config = dict(
    num_hidden_layers=15,
    num_attention_heads=1,
    head_dim=64,
    init_std_qkv=0.0558,
    init_std_up=0.0558,
    weight_decay=0.064,
    lr_head=0.00981,
    decay_fraction=0.588,
    train_tokens=123400000,
    max_steps=6780,
    dataset='wikipedia_en',
)
Each number is 128 + 24 x the weight over the matrix's rms, rounded and kept within 0 to 255. Layers, rows and columns count from 0.

# layer 2 attention key, 64x64, rms 0.239, rows 24-63, columns 0-63
[[106 113 124  95 147 111 153 138 137 139 181 111 132 144 116 117 106 166 102 121 152 121 131  93 105 169 138 169 127 135 163 116 127 123 101 117 149 117 168 140 191  87 150 127 135 153 136 147 166 119 147 132 145 137 153 120 135 138 138 127 144 109 136 116]
 [157  89 118 108 175 106 129  93 115 121 138 134 174 135 146  91 120 147 139 140 123 187 133 136 142 119 100 136 160 150 156 125  90 143 130  85 142 133 127 173 101 140 116 139 153 113  99 127 173 123 110 117 101 105 142  84 150  99 110 127 108  93 126  69]
 [120 116  81 132 121  97 142 124 136 133 166 113 133 129 179 111 106 162 169 134 157 133 111 127 147 149 130 156 159 126 140 122 131  92  98  87 144 110 123 130 117 122 132 124 121 164 163 163 133  91 132 143 112 123 127 110 113  87  94 117 114  89 121  70]
 [129 155 146 117 127 138  67 145 108  67 124 115 127 143  95 157 137 108 101 152  81 113 158 197 142 134 114 134 158 140 117 131 117 151 110  97 127 168 163 149  96 163  99 149 127 100  80 111 108 135  94 144 134 124 150 140 147 109 152 126  99 145 126 166]
 [173 123 150 134 130 124  75  84 104 110 130 110 135 101 110 131  97 146 132  52 105 147 126 140 122 123 157 100 124 136 144 137 133 135 150 113 122  77 167 136 121 114 143 105 131 148 101 141 138 116 147 129 101 149 144 123 128 162  42 143 128 137 124 104]
 [123 130 143 121  99 121 168 170 141 109 131 118 118 129 134 130 148 125 116 170 134  97 138 116 174 149  91 143 144 121 126 111 147 139 121 132 134 141 137 158 133 125  94 138 134 100 141 124 142 160 103 152 172 144 126 148 120  71 171 154 135 108 138 128]
 [147 135 153 142 124 103 106  85 130 122 141 150 127 115 131  66  38 135 114 104 146 142 128 173  98 115  91 132 103 149 144 153 154 180 125 157 115 115 155 130 129 114 118 154 149 129 137 127 181 138 143 148 119 133 126 108 103 138 116 185 177 140 149 123]
 [122 115 131 135 122 114 138 136 136 103 170 114 139  97 143  85 130 103 140 159 119 140 107 141 127 109  77 139 127 120 153 123 171 152 128 110 129 139  98  87 104 149  65 116 116 117 114 151 129 113 120 104 108 131 114 149 110 131 135 129 137 127 123 147]
 [106  91 161 134  73 101 164 152 135 189 102 143 137  98 132 105  85 161 129 114 119 140 135 104 149 103 132 105 160 151 120 131 117 154 122 144 115 134 148 110  87  95  83 121 158 113 158 116 115 131 135 169 141 121 107 115 115 118 101 113 143 167 147 145]
 [130 128  94 112 169  84  98 144 158 188 112 132 164 150 142 156 142 107 152 124 144 124 131 141 160 172 102 126 106  84  86 165 103 113  80  89 105 125 112 129 169 165 114 113 135 123 128 135 131 143 106 150 112  84 149 136 135 110 137 133  92 149 124 126]
 [184 146 126 121 173 169 117 104 135 127 114 109  82 182 179  80 138 137 169 147 149 127 180 148 128 139 107 117 171 131 145 146 161 151 177 121 108 120 126 112 173 103 152 150 101 102 130 128 153  93 136  96 129 144 109 122 130  98 141 144 164  39 115 137]
 [111 124 127 118 159 117 113 108 108 122 111  94 140 163 122 183 173  79 122 163 115 126 111 131 113 138 143 164 115 125 113 135 132  84  95 119 137 123 128 158 128 138 139 157 123 165 119 134 133 139 104 128 114 124 148 128 137 133 138 126  98 119 126 121]
 [ 97 115 108 126 165 113 118 127  84 115 153 115 147 146 141 144 133 102  99 139 146 152 118 139 141 111 100 155 141 108 137 135 130  96 128 148 138 145 135  87 177 116 113 146 105 152 132 176 104  76 138 107 160  97 162 164 155  90 179 162 123 107  76 132]
 [140 146 137 137 135 150 130 112 155 128 141 138 105 138 165  66 120 165 151 115 139 121 158 147 101 149 136  96 164 136 140 123 133 159 147 136 105 145 109 129 140 112 123 115 123 115 150 106 142 132 139 117 110 152 116 114  85 152 122 137 158  99 132 113]
 [116  94 185 138  85 122  91 125 120 124 155 120 105 136  98 125 114 144 110 116 177 102  75 125 129 103 121 175 156 107 167 126 129 114 138 147 167  89 173 161 114  77 198 191 156 186 120 112 130 138 160  79 110 164  93 143  94 154  85 132 135 104 106 140]
 [142 141 158 157 113 130  88  81 145 122 164 142 100 159 147  96 148 140 133 139 129 116 143 168 117 120 115 123 179 141 158 150 129 138 121 115 112 151 124 134 117 101 115 154 153 131 156 108 155 128 127 103 106 146  88  69 146 128 114 102 138 100 105 108]
 [129 150 113 147 138 118 129 111 137 137 136 138 124 153 147 112 151 134 152 142 130 129 141 143 122 163 107 119 131 126 126 111 136 147 119 131  74 144 133 149 164 128 108 148 105 121 145 114 146 142 106 128 108 109 119 116 131 125 146 114 134 103 114 126]
 [121 153 114 156 110 121 107 103 122 116 134 114 145 130 113 131 156 123 122 171 100 120 105 156 126 135 107 129 141 132 130 107 124 131 107 124 118 136 124 147 140 119 118 171 118 104 140 122 136 165 100 130 133 110 117 135 122 128 156 118 121 120  97 130]
 [158 153 127 162 174 184 153 133 112 162 138 154 100 130 171 105  93 162  90  72 109 119 167 115 138 102 178  88 130 154 128 196 136 154 174 114 122 131 115  62 108 111 124  60 146 125 143 119 118 130 146 116 119 104 182 126 204 137 143 113 149 133 141 140]
 [144 104 150  88 119 133 158 150 127 153 104 139 131  91  89 146  58 143 118  65 126 148 121  88  82 115 162 119  85 122 122 153 101 113 149 166 199  82 108 135 117 138 191  61 154 120  86 131 111 150 150 143 123 178 133 112 126 136 103 131 128 140 147 115]
 [125 120 123 115 144 145 118 150 143 107 181 161  96 133 128 125 128 141  66  95 140  90 101 128 115 124 116 147 139 118 138 152  93 122 155 126 179 102 142 132 130 114 158 127 129 136 132 117 135 115 151 121 127 142 138 148 121 157 140 122 108 143 117  92]
 [136 113 117 128 153 159 173 129 130 151 181 129 117 162 179  80 135 187 129 110 158 128 152 100 124 173 169  83 134 129 178 120 170 140 161  99  88 123 173 116 183 121 134 120  81 176 159 138 163 103 138 109  77  95 170 151 145 137 110 128 146  40 132  97]
 [111 126 105  89 115 131 169 156 118 116 151 145 144 117 118 131 105 139 111 127 147 113 103  92 120 118 145 143 113 121 131 144 131 131 136  95 141 103 137 142 101 149 127 128 152 141 126 122 121 113 135 136 107 122 149 133 138 132 123 132 100 171 164 116]
 [132 138 115 147 132 141 151 124 132 128 163 126 125 150 178  96 157 157 139 137 120 113 143 134 139 166 127  98 129 137 158 110 170 171 128 128  50 161 145 125 183 117 104 138  94 128 148 140 152 119 109 115  96  84 142 183 127 132 129 113 139  64  94 138]
 [117 117 133  77 104 144 154 133 130 106 121 132 126 112 136 126 103 145 123 131 147 126 124 126 120 116 158 123 121 128 132 146 139 125 160 129 218 111 116 132  77 144 169 102 143 151 116 142 120 128 162 120 115 176 124 138 122 134 117 139 124 124 158 119]
 [103 133 106 114 111 138 140 116 114 156 130 156 191 127  93 129 103 106 123 111 102 136 141 111 106  84 146 108  77 137 127 148 115 115 137 103 121 103 106 135 127 132 116 117 197 108 148  98  92 106 103 139 131 121 105  48 150 146  86 117 119 185 136  92]
 [131 110 101 137 122 116 152 132 139 155 212 164 161 129 172 102 136 159 103 101 132 127 119 132 130 147 106  94  95 135 154 112 134 196 143 116  29 115 144 106 152 131 106 128 131 139 157 122 147 126  86 149  91  86 150 124 140 133 134 106 132 149  85 110]
 [ 79 134 101 158 123 116 143 156 119 150 136 128 150 123 124 133 151 115 142 131 116 119 139  99 133 110 143 119  93 125 107 102 162 124 120 116   0 154 146 121 173 133  61 192 122 137 155  97 118  84 101 119  85  38 147 141 131 113 114 122 140 163 156 114]
 [126 117 153 128  89 141 140 156 124 161 155  92 134  94 102 170 125 128  96 142 162 118 144 110  71  92 149 141 104 156 158 128 164 112 155 137  92 137 168  95 120 164 121 136 155 171 122 127 133  86 148 117  80 127 174 148 135 129 133 128 145 130 144  92]
 [134 139 134 159 142 121 146 146 121 141 145 153 121 138 147  96 153 124 104 139 105  95 120 131 155 140 119 132 142 121 135 119 139 133 137 134  88 158 133 108 159 130  86 146 110 102 122 135 114 118 124 124  96 119 120 156 153  94 141 124 139  92 126 106]
 [111 105 144 123 138 113 122 146 130 143 134 109 109 140 133 132 141  94 124 122 138 170 120 117  94  87 137 155 135 132 126 129 130  90 131 124 114 122  85 111 144 135 117 115 125 131 136 134 116  64 157  87 124 121 119  95 129 132 105 128 116 127 128 128]
 [ 86 177 100 135 108 136 120 133 124 136 155 160 145  76 180 115 134 153 116  74 136 107 117 111 143 143  94  96  80  96  95 141 139 109 150 127 126 147  90 129 137 133 122 103 111 143 112 138 107 173 117 168 137  97 122 138  98 156 112 101 131 122 114 162]
 [123 137 142 147 155 111 121 144 126 148 179 153 104 127 161 109 142 148 101  98 139  94 108 133 140 141  72 137 132 143 115 100  93 129 137 140 135 132 128 158 168 119 112 109 100 114 130 135 129 149 145 144 138 136 150 139 117 123 156 147 134 122 117 148]
 [117 113 132 133 137 117 138 143 144 130 169 188 147 132 130  78 146 148 132 108 107  74 136 131 133 118  70 113 119 136 119 115 141 144 136 155 119 144 121 113 136 111  81  98 124 111 124  93 128 131 126 134  99 145  99 117 118 158 168 129 145 127 130 155]
 [119 121 123 145 148 145 105 113 124 128 143 116 170 157  95 143 150 117 128 141 109 128 103 122 126 159 182 140 155 105 142 136 104  97 138 131 121 117 123 120 110 130 152 129 123 142 138 124 123 130 105 118 107 168 140 120 162 133 131  70 138  99 121  78]
 [119 150 138 152 126 146 119 143  97 109 112 123 129 115 120 134 153 124 153 118  87  78 100  95 152 171 165 126 129  88 121 143 140  88 146  99 124 125 145 129 134 116 131 127 121 129 157 167 104 134 120 118 118 130 122 161 142 131  75 105 117 117 133 130]
 [125 127  80 126 120 145 147 108 138 161  88 165 137 140 145 116  94 167 150 106 152 122 147 122 144 146 169  91 107 105 130 152 125 126  90 163 125  81 104  95 131 113 179 146 142 130 123 116 128 152 157 146 130 125  90  81 130 116 120 125 142 105 149  71]
 [119  95 119 116 126  85 160 102 149 159 127 181 118 128 148 109  94 143 124  85 145 157 151 111  93 108 111 102  87 145 127 140 113 128 143 154 128 121 105 117 144 112 159 104 122 145 138 110 132 111 137 120 125 110 113 125 110 121  91 124 120 146  73 154]
 [105 128 140 130 135  85 142 119 123 135 116 118  91 130 132 101  62 147 159  93 148 133 147 141 108 130 126 151 139 173 127 118 154 105  91 170 148 139 125 149 147  89 125 102  98 138 148 162 122  94 163 130 129 116 117 113 135 115 123 176 139 127 152 193]
 [114 113 128  89 146 142 100 145 146 132 178 128 114 141  86 150 144 130  86  84 139 108 124 168  97 158 128 149 122 125 121 128 120 129  98 150 121  88 139 136 158 126 143 121 130 154 100 114 127 126 133 162 141 163 171  95 135 184 166 111 123 136 136  97]]
# layer 2 attention query, 64x64, rms 0.249, rows 25-63, columns 0-63
[[118 136 159 125  88 141 132 115 120  91 103 137 109  95 134  85 148 126 146 147 122 104 141 149 122 129 148  96 104 125 158 141 145  97 134 129 131 143 132 116 155 181 149 119 101 139 161 136  69 137 116 134 121 153 146 168  79 160 117 136 140 150  97 121]
 [139 115 149 148 153 115 136 140 121 104 105  98 142 128 111  79 145 115  82 114 109 107 128 132 147 125 163 126 113  92 122 143  99 115 135 156 124 142 145 109 150 181 168 110 122 127 117 130 124 141 129 141 108 111 161 134 159 172 142 150 142 141  93 179]
 [139 107 163 118 111 126 117 117 131 173 110 158 137 130 151 103 125 119 200 140 172 140 116  68 111 113  98 113  88 117 173 133 147  86 154  84 132 122 169 128 105 137 167 145 130  91 133 115 138 110  88  78 128 165 100 164 110 107 130 134 138 124 153  82]
 [ 91 112 108 120 133 135 170 142 114 122 130 127 110 129 121 139 190 110 129 163 126 170 118 132 141  94 146 145 115 136 110 101 165 115 141 133 113 139 114  84 143 169 102 149 114 158 144 113 115  81 139 121 162 150 123 151 138 112 119 118 152 167 119 112]
 [131 142 128 137 135 124 112 137 152 131 125 152 135 149 146  96 120 179 149 103 114 138 122 109 120 127  73 112 113 115 118 158 100 122 155 106 144 108 121 161  98 131 159 119 120 111 162 151 139 141 126 103  94 115 108  88 125 177 132 135 107 104 156 137]
 [ 66  94 110  95 124 163 115 108 110  81 147 137 148 134 113 167 151 104 145  94  89 150 114 128 130  66 154 102 105 160 106 124 111 110 125 108 126 145 130 118 111 186  94 113 114 153 133 125 134 164 118 125 123 152 109 123 124 158  82  63 123 129 140 140]
 [110 139 146 102 171 134 116 128 115 168 119 135 126 133 109 126 134 119 148 109 118  97 109 154 118 160 130 115 151 165 122 154  94 118 125 123 132 128 155 156 141 143 156 116 133 143 100 140 138 155 122 133 139 128 129 112 129 173 110  74 172 110 144 136]
 [120 104 133 116 135 187  93 151 125 146 115 121 129 133  82 144  81 141 163  72 146 138 122 105 117 137 150  92  86 142 118  97 131 132 136 157 136 117 143 134 127 118 118 129 100 147 109 108 161 134 110  91 136 125 157 145 134 170 129 152 115 155 163 105]
 [134 131 122 149 129 145 182 174 146  93 156 177 144 143 138 117 117 141 145 156 128 104 144 123  70  80 102 142 133 148 127  83 110 145 160 121 112 162 126  94 127 103 149 152 140 117 138 134 123  88 130 157 100 113  84 130 138 136 128 123 196 107 165 134]
 [163 103 141 156 140 103 155 154 105  86 128 145 123 100 127 149 173 156  84 111  82 113 131 108 114 146 106 157 152 124  73 146  73 167 134  93 109 151  72 162 146 116 130  62 184 117 120 145  72  85 148 171 100 123 108 106 131  93 139 110 121 106 131  99]
 [149 105 165 141  75  84 147  90 165 103 159 130  98 121 129  71  96 134 104 147 166 121 135 130 180 149 157 134 121 113 148 164 141 109 107 124 125 145 134 134 113 121 120 137 157 128 156 138 130 137  93 106 108 123 103 131 130 128 109 162 116 118 101 141]
 [111 105 153 133 157  76 137  53 209 145 150 104 146 132 108  83 142 136 128 161 134 119 160 127 133 145 111 126 117 113 124 164 131 130 126 103 115 117 146 112 107 148 108 107 127 148 117  99 125 146 105 125  85 156 145 110 132 154  97 143 133 133 120 131]
 [134 106 112 112 148 122 131 165 126 102 126 131 155 110 143 174 180 128 128 114 134 113 127 144 122 114 112 158 143 167 128 139  88 132 120 123 127 158 104 104 145 115 145 109 157 157  77 177 107 122 140 143 147 126 122 152 150  86 142 100 155 103 146 129]
 [135 112 115 133 154 149 123  74  69 171 103  99 119 156 145 122 146 124  94  93 138 138 121  86 102 168 124 122 116  74 141 168 106  98 110  86 169  86  82 123 122 143 114 135  79 105 147 146 114  90 116 179 164 115 144  98 135 164 169 110  94 123  75 116]
 [152  87 124 108 153 140 154 117  99 129 116 125 121  96 113 167 144 143 116  83 120 139 146 102  88 143 134 109 123 160 106 154  88 141 165 124 128 136 115 118 143 141 134  52 180 154  93 175 100 159 127 151 119 142 146 100 110 123 109 125 103 132 129 125]
 [157 131 135 133 130 120 153 139 153 102 148 138 124 131 106 133 151 152 142 133 124 115 153 146 105 107 113 140 171 141 125 148  82 155 134 116  97 157 130  96 150 107 125 100 191 128 137 137 116 145 134 114  96  80 101 130 124 116  98 120 150 106 154 132]
 [159 122 158 144 125 117 124 113 115 126 146 130 118 137  91 103 121 151 152 125 123 125 135 137 104  66 110 142 167 117 145 145  84 146 137 101 129 120 122 107 112 109 107 116 168 130 139 143 142 145 126 143  73  91 116 132 121 136 111 119 149 108 122 119]
 [107 134 120 105  98 129 109 151  75 166 124 115 121 121  94 137 115 129 146 123 140 140 152 135 146 118 163 139  99 144 116  90 199 108 130 142  87 119 133 148 173 138 140 122  96 165 106 126 138 115 133 131 162 187 159 113 125  88 109 153  88 141 128 130]
 [113 132  98 154 111 153  96 126  86  97 167 143 119 101 139 177 133 119 101 125 101 140  83 143 138 120 135 137 176 161 120  79 168 134 101 158 160 171 111  87 114  96 123 144 111 176 167 133 112 113 166 138 204 144 151 149 104  79 142 118 137 123 126 127]
 [ 69 120  89 112  96 128  66  97  90 163 115  80 156 123 146 121 109  93 114 122 155 172 132 128 144 144 142 144 150 116 128 172 162  77  98 140 152  96 169 141 115 143 117 134  99 111  74 122 155 110 151 143 169 145 201 139 158 134 141 135  77 149 102 133]
 [109 133 136 141 127 101 116 160 112 112  99 126  94 125 160 104 165 127  93 152 126 130 141 163 150 149 124 130 128 136  97 120 126 131 121 160  85 120 113 121 155 145 155 118 131 147 130 144  96  96 137 133 132 141 168  96 168 127 135 113 127 138 120 154]
 [104 134 116 134 110 125 107 145  99 151  90 123 135 121 124 110  96  82 128  90 132 143  88 146 136 162 145 114 134 110 153 160 135  85  87 182 153 125 157 120 159 140 161 139  83 138 125 125 149  97 115  95 151  71 181 150 136 131 139 134 110 158 107 136]
 [133 125 162 134 132 106 134 137 120 120 116 131  99 138 139 114 169 160 125 150 135 107 149 155 129 116 119 130 131 150 112 140 116 145 143 123  97 106 118 134 141 127 133 106 163 138 111 156 112 107 120 124 105 135 116  98 144 131 118 109 142 111 147 130]
 [134 120 109 140 128 125  99 145  73 104 123 131 133  94 116 143 127  73 116  66  92 133  44 122 149 147 129 128 138 140 105  94 124 116 102 175 170 127 112 123 127 117 159 149  89 147 136 143 123 117 137 141 190 125 148 118 133 137 154 107 149 132 120 156]
 [137 136 128 112 136 128 138 145 148 149  94 146 152 101  90 155  83 108 175 133 128 139 138 149  92 142 133 125 116 169 125  82 136 109 137 185 130 157 152 107 147  94 131 140  88 148 143 133 126 148 144 107 129 104 179 169 113 145 108 167 105 177 132 100]
 [ 83 149 143 110 105 104 111 125 111 131  92 138 103 112 121  98 150 144 144 139 139 116 143 154 138 108 156 131 156 134 119 153 113 136 166 152  91  84 141 132 168 150 116 114 137 178 103 141 139 125 133  97 108 100 156 106 126 154  84 131 146 151 150 108]
 [142 150 125 138 156 122 146 142 179 182 120 134 167 154 118 147 130 141 149 157 155 126 148 141 125 168 118  94  93 133 142 103 109 154 154 152  30 146 146 133 164 109 119 137 161 126 139 102 170 141 105  88  76  28 140 148 140 145 112 124 142 140 119 128]
 [136 144 115 131 144 156 127 109 103 167 132 160 153 170 158 129 133 134 131 126  99 134 104 134 121 158 143  90  97 131 114 112 158 146 109 117  89 126 165 123 129 138 123 168 113 164 167  65 143 122 117 104 133  86 203  51 200 119 122  96 153 183 151 142]
 [131 118 142 125 113 132 131 117 104 152 132 137 125 133 142 121 133 169 118 132 172 114 136 133  82 140  87 128 153 125 123 173  99 139 138 109  93 154 131 128 138 126 150  99 151 122 143 169 130 145 107 147 139 155 131  85 127 131 148 105 111 130 132 117]
 [136 141  65 146 151 150 148 141 154 182 128 118 186 139 112 149 117 136  96 156  96  88 127 124 112 198 129  87 114 156 120 124 125 169 110 145  94 120 162 146 142 128 127 146 120 114  86  67 125 171 128 164 127 100 168 155 137 121 137 135 140 143 119 136]
 [148 172 129 117 137  83 114 117 123 140 114  66 137 132 137 152 135 115 132 129 116 127 133 146 155 111 175 172 194 132 123 116  98 112 130 158 126  93 131 101 118  84 170 102 141 126 102 154 108 114 157  83 130 120 127 142 148 146  89 105 147  95 120 142]
 [106 144  78 104 115 125 125 132 122 106 105 112 140 144 175  94 133 173  80 141 147 133 147 100 156 106 131 152 183 100 154 172 108 107 120 118 126 103 116 125 119 131 123 107 144 113  83 142 100 144 133 126 143 139 116 112 131 122 125 112 100  96 141 128]
 [130 145 130  94 167 121 138 132 128 128 134 130 116  96 165 152 132 123 141  94 165 140 124 143 125 153 148 136 175 194 117 149  88 130 152 107 137 142 123 138 132 125 118 111 164 145 102 161 121 160 150 107 128 159 132 125 109 148 123 115 114 114 167 121]
 [144 116 150 165 122 110 131  84 132 148 119 156  91 101 131  98 130 134 121 120 167 129 130 135 149 131 128 133 165 127 115 108 126 115 132 108 115 157 136 140 156  96  88 140 111 144 117 150 136 123 117 153 131 115 148 127 114 124 163 146 127 159  75 132]
 [139 134 122 140 146  85 170 128 121 170 135 113  95 140 126 112 132 112 131 141 159 179 126 129 116 104 105 163 148 101 116 126 122 131 117 161 119 144 132  99 138 111 133 116 120 120 127 154 135  56 130 141 136 117 132 117 143 121 165 129 112 136  88 117]
 [140 129 142 161 106 137 139 134 113  60 169  73 139  83 121 185 131 132 107 128 107 118 124 163 130  95 153 159 139 129  87  93 139 169 165 151 132 174  96 129 108 132 124 115 134 140 168 162 141 143 131 155 107 139 141 156 134 104 123 166 112 141 100 161]
 [102 137 130 114 110 129  85 113 128  98 142  69 134 104 112 145 149  98 107 146 102 130 155 126 118 128 170 125 132 171 134 116 139 165 135 157 131  95 124 119 144 137 124 133 150 147 107  98 104 156 161 130 134 137 137 106 129 116 135 132 126 114 148 117]
 [118  88  86 123 180 142 133 162 131  78 147 113 154 147 148 119 152 119  94 133 125 121 124  84 129 103 142  92  96 142 115 111 113 170 111 140 129 161 125 129 123 128 122 115 155 106 120  87  99 168 123 122 127 139 116 144 163 109 157 125  98  90 143 181]
 [113 109 120 154 109 140 108 128 150 126 109 166 150 117 189 146 121 133 110 150 160 114 118 117 179 137 124 120 179 147 104 141 120 118 153 107 124 114 137 128 100 118  87 141 145 138  90 108 164 130 144  82 136 106 120 181 132 100 131 129 124 158 136 127]]
# layer 2 attention value, 64x64, rms 0.148, rows 0-12, columns 0-63
[[132 140  88 126 146 119 132  60 164 131 124  85 148 126 149 140 117  81 160 136 205 230 146 139 118  94 122 125 135  97 105 132 133 144 111 133 130 123 125  77 145 149 142 136 159 146 137 144 125 133  97 136 116 131 111 111 114  80 127 130 155 117 149  98]
 [116 148 197 110 130 133 106 164 141 179 108 121 141 155 138 124 122 121 103 152 121 128 121 114 107  91  66 127 138 123 124  97 159  90 125 100 132  83 147 221 133 132 113 131 178 121 144 157 134  68 113 120 131 118 135 130 107 105 186 173 159  91 142  93]
 [ 90 161 102 146 138 167 151 153 135 120 124 125 194 127 115 128 166  91 152 132 125 114 121 131 113 112 102 130 119 100 125 147 134 134 106 125 130 121 137 141 126 129 116 119 148 140 120 171 150 141  53 124 139 126 134 120 166 200 144  76 101 132 105  97]
 [125 153 124 129 158 111 153 139 144 102 145 118 140 151 110  85 141  95 128 149 101 117 144 130 102  91 148 134 107 145 122 111 147 184 207 152 131 103 142 121 140 122 116 133 131 157 161 116 150 124 158 115 114 158 123 143 147 166  93 127 160 143 123 158]
 [119 133 116 142 138  87 138 156 139 143  81 120 127 167 107 109 148 157  94 123 137 127 128 115 140 138 115 127 126 114 116  79 104  83 133 127 138 150 168  91 120 113 117 166 130 119 173 128 154 115 151 161 113 107 131 170  64 142 143 102 149 123 157 156]
 [128 104 138 119 126  64 131 109 166 106 127 108  83 120 107 107 132 156 111 129 159 146 153 117 121 135 126 139 156 128 112 106 126 100 168 109 127 126 164  84 128 132 147 128 112 150 140 165  86  82 204 156  83 145 114 124  70 155  82 162 144 139 149 126]
 [109  90 119 145 138 117 121 133 149 120 141 125  96 131  99 140 104 129 114  95 153 136 137 200 169 152 127 123 123 184 151 118 130 178 163  89 131 124 159 139 132 121 130 148 134 129 162 111 127 169 150 164 114 128 115 125 119 110  86  95 124 116 109 101]
 [143 120 144 110 141 123 108 130 108  86 141 142 120 141 133 121 122 117 131 137 128  99 146 145 164 151 130 133 147 117 123 174 140 115 172 120 116 116 126 139 117 122 132 106 136 149 142 135 134 131 135 131 134 157 131 131 100  96 153 155  95 137 136 180]
 [114  89 165  99 152 118 168 133 130 138 137 110 119 142  92 171 142  62 113 104 137 168 125 115  91 103  71  83  78 168 156 142  78 124 179  96 136 125 138 128 151 196 105 128  93  87 139 137 106 133 145 129 102 138 128 140 128 123 115 109 124 117 131 140]
 [ 83 130 138 123 180 102 118  87 126 143 132 175 120 117 119 169 106 105 137 135  74 104 137 141 127 107 104 155 140 147 126 111 101 118 129  95 126 131 152 144 126 126 147 124 171  81  97 138 136 101 127 152 134 117 184 116 163  66 162 115  99 128 150  98]
 [105 128 165 108 120  94  91 120 161 114 149  92  77  99 175 110 132 139 102 106 105 149 117 110 141 127 138 127 105 170 144 139 196 137 122 143 132 136 127 211 135 147 123 129 106 135 160 142 115 168 140 140 150 118 135 125 142 102 121  84 149 153 104 156]
 [146 103 110 132  95 140 150  85 122 142  95 117 105 123 139 160 101 161 140 117 192 157 143 171 149 123 120 119 112  84 117 151 126 127 152 159 128 131 106  97 132 126 123 163 127 151 184 131 119 161 139 148 115 121 102 150 117  73 135 134 165 124 121 127]
 [143 133 125 116 134 136 114 112 138 177  72 156 138 126 126 131 123 150  72 154 159 113 131 130 153 151 134 125 115 177 141 136 131 118 142 111 128 115 146 153 133  95  88 135 122 117 142 130  84  99 124 152 132 125 118 137  78 137 116 133 142 101 148 106]]
# layer 2 attention output (transposed), 64x64, rms 0.139, rows 0-12, columns 0-63
[[ 66 146 112 104 100 124 114 127 115 146  91 130 169 117  57  91 154 108 144 111 119 141 124 150  97 115  64 146 155  86 147 124 153 150 102 144 163 140 143 139 176 143 128 147 106 142 125 157 113 118 105 137 135  82 151 135 148 140 119 132 150 108  96 135]
 [167 137 171  91 143 115  81 167 138 122 113  98 122  76 141  84 144 159 119 117 133 125 148 143 155 130  68 127 123 214 174  90 103 142 134 139  89 111 125 137 124 124 163 137 109 148 138 151 125 120 159 119 180 112 118 106 109 118 168 138 129  89 121 159]
 [113 113  83 125 149 124 101 146 111 150 160 100 165 149 126 135 127 134 140 130 149 142 103 140 157 124 137 161 125 125 142 118 195 167 127 105 156 169 177 123 113 127 129 106 148 175 155 138 151 153 120 158 138 140 127 109 101 150 166 102 179 140 195 131]
 [ 94  93 141 111 128 146 127 142 103 139  55  77 140 116 102 101  94 130 139 106 118 168 141 112 146  92 175 164  72  75 115 123 145 119 146 152 137 123 156 137 156 148 136 119 119 130 124 129 129  83 106 117 113 131 132 131  88 151  75 135 122 162 122 187]
 [147 135 196 116 170 121 135 154 111 147 158 164 130 136 144 101 117 118 172 100 134 147 156 115 121 135 147 170 142 143  99 132 134 145 126 131 112  76 160 112 111 109 121 151 126 119 173 154 112 108 133  99 112 146 133 145 140 124 136 130 147 129 108 125]
 [123 130 198 133  98 135 127  72 146 121  57 116 125 125 139  94 130 104 139  87 149 144 161 136 130 109 130 149 146  64  92 122 139  81 127 149  82  90 144 119 143 133 146 159 127 110 149 144  86  69 132  84 121 127 137 156 135 140 115 125 108  59  65 128]
 [ 92 120 145 143 142 160 115  99 121 134  81 165 143 142 160 142 142 124 148 101 111 136 122 119 131 155 164  82 135 141 123 136 128 158 109 145 113 110 130 116 122 106 109 109 130 154 129 144  88 170 143 109  92 123 112 165 132 115 103 123 117 125  93 115]
 [125 131 144 130 125 150 117 116 125  70  97 118  87 119 130 138 140 116 111 155 114 146 129 153 121 116 130 106 109 119 122 129 143  96 125 123 128 106 108 150 106 100 120 131 136 160 145 111 144 129 112 133 112 117 123 126 136 141 142 134 117 119 103 172]
 [156 111 115 107 105  90 164 151 101 149  43 105 126  83 102 162 155 171 141  84 173 165  62 109 129 154 137  81  88 104 127 162 115 158 137 149 136 125 102 145 173  83 132  92 128 113 133 172 132 125 128 101 132 123 112 113 119 163 127 121 128  61  91 138]
 [115 135 103 139 163  74 136 108 162 107  63 159 114  61 113 114 148 129  81 117 117 109 103 127 136 121 114 127 134 176 137 136 133 127 125 116 129 123 143 142  82  94 161 130 109 162 101  98 108 132 150 124 122  85  93 114 153 149 149 134 112  96 134 130]
 [121 103 118 166  75 122 150 147 149 129 141 106 139  88 136 145 111 142 147 139 129 118 143 117 150 128 179 117 116 179 102 124 139 135 103 160 116 131 102  85 163 127 150 112  91 126 126 144 113  98 135 140 141 122 106 165 118  93 127 127 141 155  95 129]
 [ 97 135 126 124 123 141 148 135 137 146 135 128 150 156 109 127 129 127 127 119 115 138 138 154  96 145  94 145 143 111  99 114  97 157 103 140 117  91 122 117 174 142  82 156 111 152 132 137 145 147 114  80 111 121 137 151 146 150 109 133 107 141  68 123]
 [180 140 146 104 130 137 125 125 129 156 129 104  97 125 119 111 138 136 101 105 109 142 129 153 132 151 148  93 161 136 117 150 107 124 104 138 124 101 146 146 122 132 125 127 150 120 132 129  94 144 136 132 150 125 156 102 137  77 144 149 110  80 143 137]]